From a checkpoint of a small transformer trained on Wikipedia: RMSNorm before and after each block, tied embeddings.
Each number is 128 + 24 x the weight over its row's rms, rounded and kept within 0 to 255. Layers, rows and columns count from 0. Numbers have three digits each. The size before them is the row's rms in percent of the matrix's.

# layer 3 MLP gate, 384x96, rms 0.409, rows 39-175, columns 0-31
107:132127111142109102115093109167140122140130163100121132113145140104145152121127114141131077146128
101:122151136132160143119131134126094117163102174118125119112084093197151134181155145150117116181138
042:129118141134089087136148126143128089154139150109148130149133104121130149174141176129190093134141
113:147106129114156118136138140145165127109164115117174140172096190147133137123095110131122126102120
097:112152146135079154130124074129123116078124123117075134098183132132141142140130122168124122127144
111:155108112121082118152148167135105105116150131170109123101129125148132120115099171148129107161130
090:107182153119118086124120113171160115171113121129114171128160143145156139133131150191139070134148
105:091134134161113127101187109116119099121129137090140125122103152126113126088133135159119146118106
099:124173104128127115139134146120100102126104136133088092127133114135079158168134146143155128137122
090:141147138148167084141123128120142139171123118146149126103155101169134101100122137141120142117105
108:125124077147135078201129129127133119152135136132098144137119124130154136154173110149112098112144
107:141104111162107148137121137110105162098116157150124134112098131120115136103104153184121136090151
115:086113129113134113133132132131125159082151133128087125102123115179134153125108114150146137151103
107:112111158131131130129120164086159190123094126145152152104105166113119153118124131137118144146167
093:138175142153131143132118108171114124114124138167119108143102082107135102108171156106112104144092
106:072181107107151144144136093153132122146156114178106112111129127100159130141069113151147143095119
129:134155201132122105154174093146109160119147115102066124134137141152098124163133103137118127158128
069:127143124108074165159125134130082136168128139165124154160111112076107100143139153117122086126173
076:127172099115200160149132151151151175139121142104137114142118131148098106100129148128100205139130
100:104140164148153104144123099141130153161117140151132143074105132120153205109099140091113097132162
119:140175144099136135131141117133108111085164096107085124119137088120186144141138115199123146145103
100:129150124135170118144107189114092157116134072086133101138109138175155123134112119136125096150120
104:131141138130074127122191158122128142188099111133097148151152107126140109102140135147123147166208
100:123133120145117156134113119129165122097122132145110109137127138181105111142106140084143099133098
096:078114138167119088145127166141104161178084126119165092087099117118141139102124131147112097079164
113:091125127115141134147161152122082101088067132121127153096099130129113144169130155121139152117188
117:138131082128126157174105126105132124106172130126111135119154179113100142097081140154155129133103
101:118139115103140116152146146084113123097150123093113094181147170165145136101122156117122155104087
101:165161148152122090120094123140100109106146114120059105116100144102117132093100150141139126119117
098:142118143160142116111141088127132100153103144100133148132118120134102139130133121168069103171137
106:079100174148139141140116119151079157108090102124132094143121098145112118176149171128114112101138
102:096111157104143167137142189120133098154104104111116148155149107129082154126193166124101134146100
102:154120141115119123116152101163154115100137106119079085090131142133145122103100103101118140111138
113:122157168161159109094121094091130150094118112172086107190159111101149108165119134154094130122134
089:134129103156102114102135094164151116149110107161120117075153107083125158066110152115147115125149
074:134125131128131132128130111121168176116146108158112110150105137138077120144128082118114107162142
061:132122091143158134139135138158143120198144109156141120149105137134149148137126128123136149175152
110:154114136046150107108095135118096158157142140110133144126133154116112142121150160095127124166100
066:123135127114113175135086113109108139128123098135116128154097138094125125143117099123159094135107
107:157130119129115104138146128087130132076110078099066160144096159147132109080133130140106077118097
103:104106089160112148149124135114111163099117161121113119101145134108129115091133103153124127108079
105:159135150120148074104150112111126112124125131136104127120120159150168101131144136103155050108145
094:118132121124121120128176103152103148118103116111154123116114129117137111118086132152113126130133
111:119155114086096126146122126122108132140138090167140116125120140136094099131107158114144098185126
110:158129122077149112138164082106092146150155116139108136169099091134115076140107132125090110139126
113:118111131059126086128175089154104131099107101114132112093127158081109122132094159119110137149089
105:105132172136162129119119145138083121093097160184106101112118060161061162100116121151111155120157
110:131159111147132120158165158126162127119171106080110135130145150103120063165124125130110110128106
116:137147137141135146135106108148143131112137114129084097152106129145133121128108111104150116165095
102:112164192145133111128107089158149111127093130169108106127109111117109154143097122109145099127103
109:199124099123066111145118087115126146134116156126139137125129161117114104149109155113133160149115
105:099162145128174130137141109136133096133126084136104121143127121077124107131138151136130150135138
107:141114136127150128129132151126111143142110159136150126100113165115141137087186201128131161137137
101:137116113107174119144177085113084120074111139154130157139174155139103122110082094153122133117159
105:115129171132122144126126086124110150133133103130095098111114177124125121124125138154110124131119
092:153121131110135078101128111146107145103134134110161124183107169145082107119142114117115106130158
092:157110106135145092136151121123095125121122127098140125136136124126069127115161176129185153142153
120:155151161117104137111159129125069167094116150085131086132114117142120155120125118149114094116130
106:137116129136104114096133154139129157161123138130132096178112115114149144153117106149139091094138
101:112164115110140127099121114119085133129127099166116126108167108162124131153119098134093153160144
098:115114125154129087170114116154156131128114145126163109135114117140118125123139171148140136135148
102:150177122150145087104163128111132135130116073106095134153131129134175133122150125115118148140109
107:127119139124104130114150122103079141074108122145118103071115169082116148096110161170148114127115
068:103127169149139124130097132094169122147109135144130129123184137104137144184122145109153133130153
099:132108137130082164130138104134120138149114118145115102134093097094113111123133129139140137156104
087:139159118097130096109072160130130133165076127101148109157113139107117135144132125147126145131069
107:102180086118156139113157167147117126096100087142127126125119133151115153125131127135096126153120
099:102125145168139076117156109165118096095154147134111134143165084135149157150126162138095117155120
108:124142106126130124159134108096125188158080078175178143119126127103138144138121121138127110119143
108:144149137115156108134140133096115115124157111121134172145101172128123115125128113170150106108133
093:117119139107187118107106158125109136132095105130162150090108076128158092117150147111129152093125
103:112115141125156117167146117119105113163158157085115090091131080160163157115129133104131147152109
104:093132148159126124132105081148129149147139158110101138127173130127121112110095165147119148108146
108:141166108100148116090105119150116113167125173122081131134110158091156108132155105125111174088089
057:114166134128084101125120122136104108110131116124175152138134093090117133157079131160163152151131
107:123131160107138174169101169148131138090064149134116129123138100134111135115146167108093148114114
128:125124110119067139103118086122127126119156131112153138141162092161147154142105110125109106053160
104:078115147151136146143153142135094180129124138113138144193121128155114137061096145114109157107069
100:163086152152101147133155095172158097148138156143141150143116138122117178107115153104135119103134
098:093094123143129158155131135112158142079158119119157107120123104104130104132134128144151129135152
105:147134112118112151146133091125137148111115139129118118126105135142143112093122150084126140125178
102:136122166104110107129134079124101174133115147083116105079130105102101119157118126126121165148129
106:128164111151126064157121065096173101144133155128098128114125138131126113118114172138095121159138
107:147152150104131167132072130107135116111129085071141131169068147089129119161107145084124105113136
075:123172139143106155128111093144129160122125096135116110100166132110168141131126141157121126133093
095:091158153142135100131117059130136143113122101113116112132139136114122113090101128097102080143108
096:136124138116121112151162098132119106091136124148119096151121152123155120115121110116130158132129
097:126109143128159158123135116135072118108125098090168121100119129139153138151152068162079164147127
088:144176182119133128157099140127149086175129130179175124129114169099173147159132150128123112161118
107:152161149122151135131127078148125148128136123126134136121121137146117138150137104111084127151115
091:094143115134102121095113132150136098179086133166104157141136085111155109157149132147133119134148
110:113167152134152148121099149124116102119081155166152137142103147116135119130127143085156120118137
107:123137166153083109090131072155154095108140155122152137122155095100132146172133126117142128157114
110:112144108110136091128164072114140170122117099126124137152097118135129139146152127134129111119109
101:113183118157113113121145130141064136088120116127108106058101117129097113126146132124070081115099
117:090116214139146100145165104116139168138149169107144092119134151146148149165102144138141132158117
045:158183129126157150151141131139132118128135097131124119139112076153131149168136154145152143122148
098:177159121148120158125094108107125123151108157117093084139105143119139132126086120166170115131133
108:143142128165122172184154129138133131114128154102132145154089138126142140145124054121135115149156
103:095101096150095144147126144193135151153137115118138108095122151151151126120123115112129146083097
069:085147154110103114116099135127074139149101147099143146115160157155111130096153158144153138114164
117:129138152130092154180070149115159079098124115157112153170109150120142118142105100146154109141096
027:110159158105126111156130152150131109123101148093125097109131107113084151144138119091166137146132
113:113127125113136165163119129094119176077106127117124116118137112120110148143141128132170123105155
115:111133142115118140142157144106144112139121131148122145146102146116109093131082129139109129139108
109:167172123165087169133136124133099164093090146102147118112094114129125102097117141138138119113110
109:095134144120097118124098134135129199170150127139151108156119145129124123128164136145085138146116
092:178131076125122148136131081144137108122110137140138133124151128104101134127113125128101154096113
100:129143089152141142082115104170151155093131103180089082145142102090168153119112144151135133164146
039:085095094114130163077100159100110145148119153157119109111149121177118139077113102125133132141139
081:152133118147112147134140155131103137112165125116126118167175113141148174113126108114093122189097
091:095094107129134151176149153132158107122157093129113127165165109129167121123148138119089143079108
106:142150136160110161095153072111081112149107140147142128165106170164109143135141114152160119136128
088:127102120125137062160149128152087122143117149127115116127136136140155126148106093143164103134135
110:145169176120092104131126138146138148170078126128107118094142120148082163156118162164139120125142
100:142075165079114115125104083129120124121140128106140149127124105164137142113163175134078128187127
100:086149123148152150169106115094137132080121130118111087133205108151132112108084129132138112116148
065:126111113112095103129110110140138080132054105149128131118112153096129117120105129126160185105126
098:106148120169099105097117134105122108079130168122157167153098114155123160167136132085165146101160
106:142118176105152133134122112129122098138133134126098099111136119102098123084143091125136141171104
041:125116094183163137138142117136134131140145120124139117170117086136155117143126141128128184142171
105:138173172154129096105115138140131116130141113143111135123055102122181141128161115148122142138113
093:123116109119138096135116122119098133121086110130150177119106110149186164146102123155104141140184
108:151143150136113103140156105133142100117106149163141120140104149136131125104098109150114176091114
092:144099115130146098139100124134093108110115114155134137183134106095102132127123167122181090128181
100:097120109120121170156143108118115145129089100109166159106144121138064119099134131133111103141161
105:111099143146136122082107127141159165103112140077111152120176092123114132083118144167152111137108
102:134121156147146105138132126106154085105160121063133104125131136096138128131114115140134097149116
099:151133053112111103142107136119092134180157108127109113141118167062152103140109136118164132169105
097:110085126153146127113130076162159157118061107135098143134124140112101132144103173119139121132113
085:091101133100098130114117135102115101120143136129092129115110064119097160199116149162124145086103
100:133125153130110089139147134104095113121109171108147167116171133136184137126133129119137142134155
113:154102146109150141154142139150134114129142103137167120137162149132119156045105110097150135070112
094:145133128164091098145121186133136113115071103142111129111094075132112148134103156111152162094111
069:110132136087127095097170092142121137151108135068141148144164143121097151146146147122118111150122
051:135125153120121125126148117145135105107147160144158141111124153108129168116130155151130109160174
103:113151146149148147090160120139135135120072120153132171121156113134136153111106136153114122158134
# layer 3 MLP up, 384x96, rms 0.418, rows 39-175, columns 0-31
109:152176127143130131126111124132159137136150124150109138141166118105106091131168180090150140128130
093:116121143126119118066100084127146103145072160116114140118141098110107143118129112123124112146113
045:116127172108127105105140160105112154110175135108152126142130113126124120180109162134133112114144
106:100141135159100114118139144099108117084137129100108156179158103131121173129088118102137151111148
104:119088100123102135108125124177173139183133132144173178127122099116140160128123121135102139131133
106:116109136141117120100143122136132126118154113095121066167109124167129091141116136164092167141089
086:156104157120124132061112109121108134129156130128100149140133088112148122136112145151125067126117
096:163130139097140082132104107110118138102132168128127136097129175121160105158152130116121100164117
100:123138159162134166171146108156124138130122142101113143128134151091140158124124180133171125113142
094:119114161116159114142113125100154137167097152126092132142140124061161179134119111139142113091133
098:156154123112099139104134105125116090085121111139145120156167125125162119086121121136125152141154
115:066150162156121096164118121164175135143160141160088113132123132091121154117107104106129109115108
110:112103066168066151107112104146153113122122157091143096113144159108151175110122114099115130132100
106:151173161112093137134086066133111143135090147112111183097175150137163108097144099163116114131135
099:143117130096101149141141166093174118179142112090128132160101081124140109131130139110098134131153
108:133118150101161151142130169141040143108123107140111118150145119124136125102163118141082149100143
119:131071133112133156120124150115104120142137137129164130160117142151117161102091122142187126118114
076:090168134182140121123126121113141133115145105125138111095138118132120182139128127133136161162151
073:107135140117153105101146128104092140149116113123151138117138149098104138110139112163086119157143
094:153124101159127129106139134135140132168127120128088102198127127156129091146142172143137126088152
121:172140104161107150094152124138105161102112118124133106131121121095122131132102174140129079148152
112:140160081139157149137136088130101146140147126111132136091178138118164099094168158151123145140126
107:131181137118143126115128159133125119172112121125107141119153100087185139118181129120107125130157
097:100094123126128109146121157136092150165143147092118122149140131096184136133147092118153170097153
091:108120091150135128146120078103143156078164188120149103116143122130129109111103126126164129147083
120:123087134146106131095119110066145153141158136109138091164109144089097173113130117126096142137121
112:128196096148113115132118126093121157169150152127076145169119130183141085138077122106131101102115
100:114120170108121093137153135083125108125162142071130173133130149126142151131128156124107143108108
091:107122088120093154137145130159105134132099098133171091096121115135098126128137108141127148098195
102:154105155117142115133095149120105140134084162119147152156087109145128073156121183165116114157152
103:095103128106117130163144134121122088086175110107175158103135161149193157118103097128138177124127
099:093151120120125093168091139105127123123142130135126093098117118163146147118107109129147137132140
097:114095061141107171148088141082098116177109161099146127114155120078125166119138154154110086140112
105:132159106168177118184093112133135144105129108132101099150125116080121127113121122140133104126164
097:129072122136118120086135082149147087152116117113146104080123145099136145137134145096126112163132
071:109153134125135140108142134116156156116149099158132135096138160159101121162109110078088137178134
061:127112118122133136109140123147133151128115134124110162111127085164143096134090128115133133087132
102:097123121068124075177114119115141128109130090139106176104156126110115171108170101074164142127109
061:086102106106110165114123100131112117138095104152150139148151134164138145154155137120153105179157
103:125139162087122156177119103139159115074123142123064141138089122121112097112095172164095090122119
097:091101127142143127116101105114107147092111164150112126093151130110132128107167100132097094140117
114:146144168117141123069128141107125116121157110097131224153095149101117181133137142103142132136133
094:131135161112126118105127141144155139097094134094149104121092086145145137185147113125115111143141
108:090114115090095061158146070122121109124139136142125095145145149134124130085134124165142133118107
096:068128124142109124109073129161169120127109147121152118093158144109111152118167128142179132142138
124:141131150133158144123105129171106138119096137113155126106133144145125135141139125132144124106100
101:094156133167172159096147150116155113150142126133109111163165101115169084116143117137148149161088
106:148135152093156130107124153158144143128177144136140113144150134139125125086169127156115142122147
107:113128094093108109126078145099155145131096121165160157130145148106136154108128146118158134115129
105:135131143109138096171124104165164104100102112139126129103138132139112132139135128112071073123059
105:130139123146117127141111142148084126111181141123123092111112099112136178119129152128135126129143
103:163118163135151134157149150116127137121149131138113137164090134108148122114142114117127156123143
103:147128090119164105173147131108120154096100125156135109132150121115139144127183131102119146146158
118:104164112098131110098186119102100074158155081150142134113151119111143076120095142132157169153106
111:112162108120147088115126145091175136121128133089123150130124134161160098151117128097112106109119
091:166146144134154106149122125137113124134137163141158170161108115132116194098127151142121127128098
081:108132130111146126124119140082139136099113106113138155115112104160158109191109119158125127113126
118:125105147126122121136132087142169148081062150095144099106156141148113166129146137100116126122126
102:155139152172127119116112137128145127159164134053115097166108109167109126150110111141102072088142
115:098096159126160149138149140146161136122150142105169145150102100133102134140122109118151126116103
099:140122106154153122144144111151153117121125150131150095137122153158117152145155143180137158111155
113:150117150155079183139107118108166106097096134129134171160101092089128177137117124123090100097124
125:104149174135120117100116137142156111183153119062134110142149111124103125134120118127142121106114
067:140139066087157123145189129142106130149137116150110102138114117177154126134093130149102151132108
100:120113144134108114124129092133104134151124168108149139177138152129174126112147152093124129112123
090:156161107064091114141105106135122140132098101111152130146146103129107135143072123139156145126093
113:102141141110060164127106156166151173139129130115076097154153116090148179137127162063132091081144
103:128151127083112138103163108127128095085122109131159160075099141122063102119126147131130175111149
100:108137113168084137119128083170102130128133115115127137117127114096121166050163118136149105156096
109:106102082163120152117118196164162115153090135063121134132127133127113131157149137124115183112160
095:108100083118104148121098125105133105153131185172144134107119155139079089146118101156143131107162
106:157133083114117126083117161129130129115131166127091134122098161155136120112167108149106145127127
107:138112134111134132122138102130150133120106091081163136119091178112144131122108140128103117094101
116:132125126100174136126083144173178100118121155084094137126115137128122124147109130103121135117110
052:142134111100159161099166138135104177123150144139056128134112139139116138104135153147137112101121
101:110103125128150116114131107155127085088149115147131153125167180112170162143141079148141108136154
099:115115129148157138153145146147112136153146149164108096134143118097106155093138150148129125209128
097:162184099093120106141156100074100126128124131124150133153128103145105146131160112158113101186115
087:091144073092113116108093153090094151086101091120094083127146105145124082127119114119115126128110
101:124145173133080107084136126140107130157074128167101103125148106112128153126145149123138159099118
096:104133158128115139142119148148162131142124135117119130134129112127115134127089132160156130137110
115:156075128134130155104167147089159075150133137116117137115091140121134156147172083170133081116170
113:084112100092113161138126191108143152104140110111122132136086128158105112121154156165120097133138
108:146120134089123162145103130122126115184130103102175130139137168132154149158132121124158135086104
073:094139139126096147133127100124118148118161053135132121087138122125164110127165154128123122127106
108:135089088134085107125115133176172116144115169136123176097143149123103125083147126142179155101192
095:138154095128073150117110169141140099165110121111102126168134133092111087160142134145173106136095
100:157148123166161120123142125123065161089123118128135124091130167120124088104154105142103160132126
091:095142107137193146110134145145121119186176099152133147142114173118136185137109145143175114123105
091:129124166131126130113152120146101104111115076148096120142110116123140125132120098105056112127135
094:188141175167077148171161132093105161127136137095125105132107140095185119128097139134148133106151
113:092124135145097092102144095157140157136133063106099128129115107137103123146123159110143162132142
113:126144130157133072085136110135128128149129122129148182122123138180187115139101147141110174117135
089:144146176140107140116108159143106067128128121131137106104158110094142139139106148132156136138120
110:106159159148158138119134132133104113152146163085130122120113132100152124109118149148102120130107
117:132124122093120149110131134125148090105137124107148146142104112128143166111146100099122167090114
043:103101152083100133129141126139117088103087141155142143119115146119143128121134119154163093108169
113:131141096135124153070140149084132142116104143153106162116133178126117117099081108140097125130127
099:097151088092137082072119101100101145130109122156125138120166108142110142154159174163114132152128
104:173099129156124155080160140119144105140141126110154166151134126110103123189134101134160157161087
075:116136109126109167121112164083132135126111130150086117136120112120146100128095123117119129126128
106:154087117099151138104126111118116136124109179127135108089160094143174116085116148127127119082079
026:112131068092124113117095138133145134161139181125113112106131170117115122084128089118144131149191
119:122110113138097116095140144117093140158054107115131115152100071091130113137155139110149096161159
112:134124095112095126067076139146119127159133100113133138120176194152112121082145116142155129086130
113:143146149095116133145117151113130143097150128065121144143111144156082126086114146108179150120150
119:120118135139177137154130106134127113106112113111088133117149093166155106112105100069113150114114
103:167120125140111124107191095148131102131111092113158152156118105111128132132157096109115192099101
099:192127112175111113115149112142141108122134147132163115121129137130158132128128094112148103135158
039:167174129172137114137142157120171113107171144121113150196114109099126087170118135089122151104113
067:135118130165106170148112127142119161154135144143129137161164125160144118101115123089092110179107
093:170103164103123119151130110127165170135155131110134143087092128147131129124169136118141113079122
109:176138108109105108109134099146122120098139143156117155167128138083142101112121147152114136168103
077:106113122124112114152137094142104126159115120134078152138101158138141174142089102156154080155148
114:101093101125159166119094095109143097107173120151146093127120142149132133143109107082165165139147
106:118117160090111157131091127113123174117120162107107170170116072125142143129138133181135152113122
096:117103116142135186170151112105082149103163119135129130118145146089152146154137109149123109100179
059:115105162150148147137105117121081173140161127078133119149168114150146099139174159137112076143142
085:141159110183129128091134126127122103116137193142150105150120099191094150144142094083129149110151
113:152110104097109151139149213119173133099125131093099148132145137116132104131127129101132088131124
043:112052114111148142143131104154133160133176111152063119112075128120179136146123139076064139129142
113:100134144153166121152139080127128073171113160123089151140098135154118145143101105096082106119132
098:118102116127121129135147099113097129137152159104170144129149135153103122133147121156107158093173
109:139148143127099129128182125169119130164136160171108134100113096124115102125135131100127144124099
094:121131165109100151141175126114130171120128149142153135130102142106173120122145100118110119148095
102:103146141152130139122108112161140134129128135173106115168114086115138146143097117139098114150135
104:106145115172098150118126104143083117180142102111130134116067110133135145107116155133111107121117
107:091129107137136090134137069159155134096125124128151121181131128148116105129151113164120094124142
097:120135138122181147141076149064135125128120132097100119095093122139099157136161107135124133096131
100:144153124115091148143130140112144176134104138107114099113163102091137100144110151099123145175122
083:113115160138167147129109134137129180113070112129143158121142159109112104062106112109118134110127
103:102152137181112140137132102111125154094147087117106120124110137127101135118165160163189106111104
102:134142123112088099110110142144115161173138122143143128092146118116130150097156130150186138180107
094:104120121136099105139156211123140130162143152142102123114134124167180121129118086125143121124073
064:145099095148113144136101139141112115107133131170111096126080116181154119105143129110152133103108
049:123117115125099161125134119115108121155123138120129102136180111129154100119130109115132143125078
111:147096108103097072175124143132124153205141147086112107150146139132143111159154107142091142109135
# layer 3 MLP down (transposed), 384x96, rms 0.0984, rows 39-175, columns 0-31
109:168160163139111107103148115137099096140096112104124167142088117132154091126119130107149133122119
099:162133164117100133145114131130152138111152077112128146111133103109171134120097104139093135111188
044:088151151140131106130133087124130115110101144090128150092136144130160146121126110090129127177113
099:140100088136130123144118161190153132153135089135116141108134105127186138131127154137123131118119
097:128161141130159149146145134088106111110110148152175083129107111112133139163072135127149121120104
099:147130103122146153099121167131107127162168153134156133156190151177141126173144138111158087135127
090:130099131123122125161114165117110104089115113114135114109100123123096156111102100094132153115132
101:133115143137151146123093140117132133126135100150134112183148100135140135139110085136138113137172
109:128131148122090114113136143105145099151144135148168108135110096161140110096139138094113113132091
096:152099089150128189106144106164144103107125092146123128121109115200096078139118161111126152126107
148:122144126162110147089133101143114083123144116108167112147122143086161148126114134100160151106118
102:145120126083145129136181093110116133105095085106139124121138153168132131125134107119137130139116
105:115119130126146122117152114132143138140123094141144171129091115133092103139143095080141117155134
097:109133116140176140118145153151122161130151140118112106142101137150117124160162120095195095105117
093:108102150152129115143145073141111178094109137149143115167124167119104150103139090161128141116114
102:123144132149115077118108086129201117151136131128148120078134114119150139137137137125139102114144
158:117130014124142099132152080158117141126097105132162142096151140105106103158150139104090130126107
075:119125164118143127137090157135133129146137173138143159126151109094158107098153120155142167121143
079:109127101113077087116097125141170074122127108142185173130121129101139158165141124166129122158130
100:099107134105082129110113128136149093130143159099122147089142129127168221129127140089149137137163
107:094093125090131108152100110171146127157110140128110122099139130073130099127151105100120162147112
102:138093155100083167107172148167148140095127156120115089157100136109097171102123112116124118134090
109:149083132146118168146133082150168108128141120176113108127085137101118152147137129102168111113080
106:163112108143112194124091115118154106090122098103082097119128118172145102140098135092125134122140
095:105177092121163132082128162141139123098115108113136148140119119101101147157124101142071136135177
122:089160154128138123157126119165126132140079122143116140092120132158144090158131194153125127089155
104:105176158123165154092132142157127126128081135143187140097101125076094147122144166164102162134122
114:158158061149149157104133161133081115167132124148102094147153113154134099132167115114127082116083
104:144140157129109114132139118134130117097173146127064118141112152086100139154133123139136127124130
095:128131188106113140114174072130130088111148148084114117104157145140132181129126097116118148136084
104:145152108139141151132123113138137138145125104095105118127118096066092080113157120121119108128104
098:114100161143133202125122157145133107144126097120128147160177098132080155146114108148132146121128
141:133139055115167116126155143102117129157127133154182132160126079138119126124133144102141164123146
110:156071167088063169127111122166155115113162152103124109144146152148134130148134157135158156127136
086:155164120067132149105127165118140136135186124106084162144136090165136142130115097150117120121101
079:117108134120131086119118122133077108132118120125094154142136108133148146119105143128141118102100
061:144123116185127112108142131130118123108111135144155097115178117102161163130132149096124137139106
104:157088158144164109143143104170134135123125185093153110114094129105157136150125170151127153079141
069:176132152142142130086128175149136104075145155164121101081122088126099140161102121118098128160110
112:146135089155134120100112172103131118105109097124171122088143082167138126089111107097130125151083
099:176115097141118138082156151125104115123134089143096114166112089117132125155156149103139094109165
105:095155127165127125134139131163103146151117145138097086121122102157110074149113130097104129104111
095:097121151083164127143129143142126125163131111131151136155137186116148104138154135127105158123114
105:125107189145114143113121116099151140181081108125137139128148103122135147134111153113129131131196
098:122134153105153103133175100136092163131140119138114135203111108147096109154102143137090097104139
111:121139112120153149138170139103162107128163147118135124142155134094117137129140158134105127180141
097:140136112094123134134128117102121148116105129128129108110103107131054121119117115089115138101162
113:103095153094167135147137124102112157127105150165128128094099110148137147096156167110128124152135
112:102146127152154110199111137120106162122143147093090137114125142177118095119092151117152141122163
108:115103153113144142156140136125067169121113139131135124148093148115120082118127141150133179145170
109:148126132126099132135153140135153117103092156122127146155151103127122058098158118140090167127155
098:112168144160118105129102138135131108149096095137124128138135135136115124141130115137126093128184
101:129165158136145152121118106164131105138127120102151152133185155091129135142107100136154101133130
102:148139132171114173134085134143197150153130144152116121136078121146104176147116123107138087107130
100:143117165135125134115109091156098158118140104143160084136108152085084161120107124132111100157128
086:141093104171122138082126131138155059137116157123129120123136105146124094140115133090137120139186
091:163111125094127105142129089133126125139127142156112122134131127080098133127194168114182154134147
114:125115107149134116103145115088146094161155105201178139124111140120150104138120126143102165132143
104:130105135102105145085146060150198131136113148158116111074124162123108110123126135117125149171146
106:165180138127115106103079102100088112122117089151107132090130145115128143151155161129125109118144
109:156150141158094145130157121112103148151120135160129153130180142121119081123138137080105082161113
118:099162083099163065134120116114098145152166137147161104114169129153143106148103142130158178139148
105:129074106140128150158127127100107139124115148201151139145120143149120118147166148140128140126109
077:119100163148098090127111117131160118125124141126111178137175122110116109135133136085170112127157
091:148133114135115121121126178102100139130143105149131101114114104157114124134155133135118137120127
103:130142149136155146134174101141155102145155075123118125150121140112111160146157149102146131132143
112:146129118109130095138113136136125097126140137124186151126128169158080080111138118175098147166124
098:137143127147135152163100107129103149156074106140113123152130135118113139102096120116095099169091
103:100168128159148122109092123085152126141122128150122069133121167176131135158105134155111146135134
108:144132179118095123116143120128121119142145115159153136166128155126145117126147144105171121134120
090:147130140097123128132155137126158144129117090142122115146133124166148183132112152100156135145110
099:073133102106115141158154091154151142136120133113126158113121113083125110124098138132148128118139
097:100102089139121126124144137116106141093115160139099112180156100147129114145097112133162130134130
111:134135143162122112119175129133133160157137105118138091119114118174157082100116146157105098133179
061:117122142110072126102058123126147103127142106109149105128093124154127165189139124141138118096141
106:094130142080186133149097134136106135125127175114125129139089123120115127120098158147107151115105
115:133157146128076140087078089153131118156150098114144124154132134165120108130106100128132107093130
107:121120142129130129101092149103137095118133099104085111103122158079126113142113110150114105171113
109:159111101101147126132129118130162132115113133109140132144094123126146159138140102111194129123142
094:156116116118132146147108087129133116164184133078157148175087112173156147137150116113134154152136
118:143134141147117120102136118087108127171136164106137142153126161126127120162152117106165137130168
103:088137129122132095110103098134119175126127128124113135137162097128095121110132166099165175149106
101:162160158172117087098120075108115084151113157117092124135177122090148111136135099118154133146090
098:135114105154177156157121130100148167095156129122128152124128133134121115168100143107128140101135
082:155124142128122144141097155127144149168117133109120145127147159128161110154108137106164127134131
108:108120168143152172127121081088088131145133123092122093165121149127137129179079126107089085154107
098:140132145164136179128119095112120122128127123131109110132108143130146118117129100113137158121155
100:119126108098117127148110142154162095153143099143143157136137091127138160133125160097164098128104
092:102165124132085139155144134133119125128086129137149132131134092150124131149139145122095115174143
106:127126135113150168136076147124138097123118133123085131133118131141119086111105159168167113115116
089:111106141135141123128113148158124080135133134168134147128173119116083153169129128115137078102104
144:145068114120155121150104150121141124108151111140136152142132102088108164082112144155190159098142
112:125104163120097151128136166120080140111111113126125114114126105106106119113120112111127115116187
098:115103066126129117133153119130147160130137134140111160143123144175121153136109135122146113174132
104:151092106121111106137135146111143139131131105159155136131117115157113128149118109171143099144132
108:094163183132156097154118144136094151164085139081131114141173137137110093173113117172136115106162
045:158119115193136122108164151139169142128117134119108099132127129142133126132125153141146133096121
102:135121109140115058143125100134114132124147112102141105082106137160146134148178135100142146146132
102:156136103143146127187119151172120137079152167115120116129063154137191170095090121136104141083154
102:118112156104144085156130150092119117121118143151137097087135122126141134083127098112074084158149
075:113161107154105077114145097144098100152162138122134102119157127117143165144171133153120125137109
100:113147142169107146154092125147107131084138130159128143158124122147164151155131123155119129147101
027:112145086132124157121138106137120128115167143110187146150097143144127123151139129130095163118118
110:116111102110200130129151159145108093140141105181139114127167118148128161152121066136104128143126
115:113122125151123134129158143090105149094156138106117093176146144117137120114063138107102097134126
104:110117106161127160127141099159149109116120154160111085143104112136133125176136109153058119143155
112:148160127124113091119108157114104148115135120133141111152084115105158116143167116198140128120135
097:102143076135171120101089130129139142168144134126128110077130108164117152148075151120152116133155
106:108134112144121149159065125180102132134165133108165137107112158114122108129118112163123129137108
037:098131098097126144124121121139121128123097136151122098139143133149104117121112110109146120124141
085:115146070116169094118167125107147122135124059122109157095082121102098119173098166100163115121121
086:088125130175119144144132118126142112111132128156126124142119127120090117156115156102161136158136
104:058131130123138108159092115093128167144097115129132112137115116172136122137107098135133107125157
090:127139127072162159134119117095155164130135147156127146095122138106107125143132127089129152121152
108:139149176131149114150121150111130121125156128092107124097152136119109123125173159157114115119143
105:115104109136110140106153131126141067160144115131089094121164136129149111094123119062170068138102
099:143147174075091111123114143126129104163101154109073104117122128139135119145135173128122169134136
069:132086128124102107148113106149141097114086114153122143097128122118122113119131103150147172093110
105:141149150142134116174136115140130112171113132128153082104119135088132109121122163147119167139083
095:100145155128141095101138072114076130147101163131161120100110124137115117142134104158145205133134
041:119094107134108144149158149130148145153148157122110152173121161142111121147109138152173133088103
103:177113102095102173111125118118124200101139111128154125115153127101108153126144145154158149160161
097:146140152147122135123103123134174125169138112145125123126123151094132142145132149094142124195125
107:132118126146106163124088138108151144115096143095133108122136159148157128160144124107156124159168
098:119149121126124138166112147138127098138090130105135156148201118133124106201138149163124146113151
095:150126133131121120142090170101101119085115153072119165121115152148119108127155138121149172133164
107:119155120093115147116122126135135127118119120116120139110155188117158169124102130111119165153157
097:128090132113128124117068190083125120148173133163156133086178101076168138100141109115129126089120
100:108110114099088142146105137126136150135107071141132140160126150156154105137120143115126138111122
097:113066122123135082117120102104118079107103104105121142143152142162106112122114138131104127127142
090:184080087095114064131161127135133127137175091150132119145131092139090155084153102123140158122113
102:117124111107135108115136168144109073099134179125118129145143106156149074176125113136106126136129
105:120132155175123128108099091102125154124089151110109152109109088155133127199088148134057123153103
093:147080146151162157149124076118126162123141152125171131127134117157133119126109156120114115109107
072:127130139116107156127149115152145158111115114055101133108167156102112155124105128139120110115160
054:136115134138095104163117150125162131104150155108139119152175152105120161113119152134135125135160
106:090163131151155168128129168111165120094101118143135125141095109118154129128116122141164085105136